Part of a small language model's weights: RMSNorm before each block, no biases in attention or MLP.
Each number is 500 + 40 x the weight over its row's rms, rounded and kept within 0 to 999. Layers, rows and columns count from 0. Numbers have three digits each. The size before them is the row's rms in percent of the matrix's.

# down: layer 5 MLP down (transposed), 1024x768, rms 0.0919, rows 528-532, columns 384-575
# gate: layer 5 MLP gate, 1024x768, rms 0.0927, rows 529-533, columns 384-575
# up: layer 5 MLP up, 1024x768, rms 0.0963, rows 529-532, columns 384-575
down528 097:471487501482466407528544531499437486471562507587509526472394490496474517460525383533534497446457533529464440579493557434492533550445454536513483451513526525463481468442548502452423520504567502480535462524518550494476513553527519464463498524583464403490428517524525549466522467496542462492488535493516533511543473462487498525477462501417535528483435503511583532545480452515486545495504512535477470480497462545481554493435510527480446503450415505439523506476586587476522505507480513575561502487534533444536471437474490418492475464527492505518501530476567530476508474487495464516
gate529 089:563458467554449497474515529536559560467496530516455577483484480513575521498593505482568467473505518481504553440563529509438502492464475519481510476468513507477429522534577517501563483507537565546505470532476536495544509444448555502462451581517561545468509469525565493559478502546527522509492503501523491457512532509502561524531463477468555494552567453591462484470523510492541426517517542557506504489460427463546563533503475456475490551489439536467470583516462503489550496467515506569464451498500511447516489517525569462528528435469493480432514557543446575477522491398519460514
up529 096:502506455497529470497490494468537495546547483465489538472516398430463527459434507472509466503485446528475539566567474518507479526493397529419526463535484564464502462535437449455503555527512517526468534532469472553571495480496500537491461608510507467525501544550493456456485440521494475457509538528519511432491490528521526458524507507499487552422474489534490431496512473504511507490463437510469488459550508423465434530507466501435548439470429470561521482466617485538559442535537499493449453520521536504456516476472429561543590520493472478529466539441567496477507453517484539505
down529 091:500535536453496562518538505458538466518495450508462504553503457491571478523533470568496435529585493500506512516546471612501531467429518513437445585475492538464537487516464546550525469532558500455462487461484478510479506497501533537499546468504501510563475487471488504578493540535456491494521479430449515517405524497500481541550479479481569486443484506487428473429457489455558408490572469514498517509553520529497510484549526533504536468516458511484536497477484459494580549364466485499534528522528531516457456487551497495548447564498537428539543497479444470507546591458518473471
gate530 104:515551465501531544529506471506516490458537507500537476458456506558468543496553456423499545505464506487533545490559492580507536506450514520554510477500488461519484483494559514517537527520509448512505457551492509485473475452486512406439559568495464529545493456503418452486520474495603497498456422522559513446466498517525524486521591447475521445489543524460520545467493533423496480404473535518504531451523446500444545575488583470524556430483507477485486448526530479508495483541539433474515510516543470440442443476489581512446548491445420482500584529481487469460430517532546443493
up530 107:504539540473508443523507530515537416462515572443574526501523536629475496498490442472510496513480493495528560508486497556528498539484544456542531455489455504495520481535590477513496450545479541546485551493499478497462489479472475541475482512498475482515418486515419428550557505548496458548420461450483480517455538513506436457518470491551462450491509553404389551439467517475533466482530489557550481418520533500418528572492407456506515484478447478446505475506551535557489482477551478490531560474496540488482404439574585496489546515469420483493515523533519569574464410486502541501
down530 097:548458523539466455480584537549491547448445521492483447457456442516459467443508477590456495554501482523531473437536539535524415479525494450433547492509471427506469524479537502497493505502464429496489445443506473485504481528501515484515558583480515535493528474447526429509458449523551502519463464446523507569510540477464452481492479523519520439409500490585485529498484527524549548478495494485555530450509579477578477514440449478556488442576537549465479472460539552559527528471442420566549594410450372485559508550462528487538601526515507491503425460517466499507560489502528506583
gate531 102:500476468492427539478547438539497495459465432492566507473440476571459505470523455512491473530564471502480534475532457547505498561487494525479494416521494508497479454521514529474496472554541477444561571479562558498455487493519532465546515520496561530543518541529529551466528561521503465493512559505492488525492462489505460493610536530544527578469549556430516492487542522509489501484507503489506538492537504493476471562535438515501495542466543464452536495534509477453519483455508548503481550543493481540514444491463512465552436441478554460478561508510495515522530443478517537485
up531 101:486504527548520492446510559521510493526487505492448449534504521532566503446452489512525495465482516554458494497585479482467487479466538496526584483516518555534517481549514417442466465515576503527495519485544403504459463581513449458493372478481516429524496527519479525467495528457483472498536478462541482455488480504401480484485478458511505529524489573471476508476515485520498477486483512466532517519491462459486506527439516462451551554543539525468505433435505503443485537541462467505448518457612431491546512553527485521550467510554525493491599433499527543578489496500463518479
down531 103:473507457451438548495512480494547507491541531538439530482500506476425500471464504559491542518441455517495537482486496546485467489483436461554542436452606525522502494470428506509525443483529510545552559510569535517517531490579557500515507445436519552534497533507497538424479480478556453579452446451474565499506450458445565471486569520555596530483497533420535457515411491477471533500502501515507518502488499482406527511443518417479528497556468496501513449459454536461474540512518544437404459481496476486459585513535526541470556544507479521516481461476488500533516464505420496543
gate532 097:450540453533537474513558487433418482479462511439462501479488507531489507472528607534462505504463493503483472450554517459481584466536494497511513508518501446489472511458503474442433423583499512479487473467502535516547516491434448549503461536473547463494435443549525517522488553532475497421486526498504570444507541529522559416551527498543570488470480509522504507485449487401441542505454485521506509545478534602433542495437599571484575550618483431483522462506456416511465447460477450519391538527511493486437538548505538511495513524552530452545509549540484569486546501451384537508
up532 106:551530446471474455539548554469453469486444495492478481467487532478507475485527511501488455477519504545520462472503520528448470469564509436525569466536578588559498498473584457510531555476536523500551446477461497532500544517449505508474560499472394480485496464497501523569454478546455505466514623446485502447567586567481450485557442492467498597531562495474546480497473508526478506526491491557545472539507494499440569454496517491531453473554538489494522529549444412448516475475499489548465533515487471466483545548467424521488486482529530538515523598471489503482511548452496503444
down532 111:465502483505438483532469529487470432438436484505527436464501467571479458521508470471503480582486495545508435510452443440517512491600495504555451489499490556563502439498542415466523506507453480456520477529514511571468492512502451531583494565451488488504487514483475496480505517546408510431518587463513513518533472577534485426504580462504435620577486504537399606472492512520435548526528448443487490451501534587474601504480507541434513528554542404497504510493539521483467493487491530481552459597411484487500486489506515521530562549512537525481595572489568505485487484494438463458
gate533 096:449554411467523474491484486519507468478437558542548480459498506509434494564544518522460593465502461471483475529493476534479533440480566541499452499479529421476426448530535538502486503523496503534533489499478494526490463483539484454480426490503463554558495477452553541481457552476497486442482518519480388431535463467559542464437529529474452565507430496551571481521506461544541515451494428465530526459473482559466580449510557520502474528536408507383519479457505537448496553533549495482551505509499467529455448451521515561425481478452536510524573523544540514554504517471531488549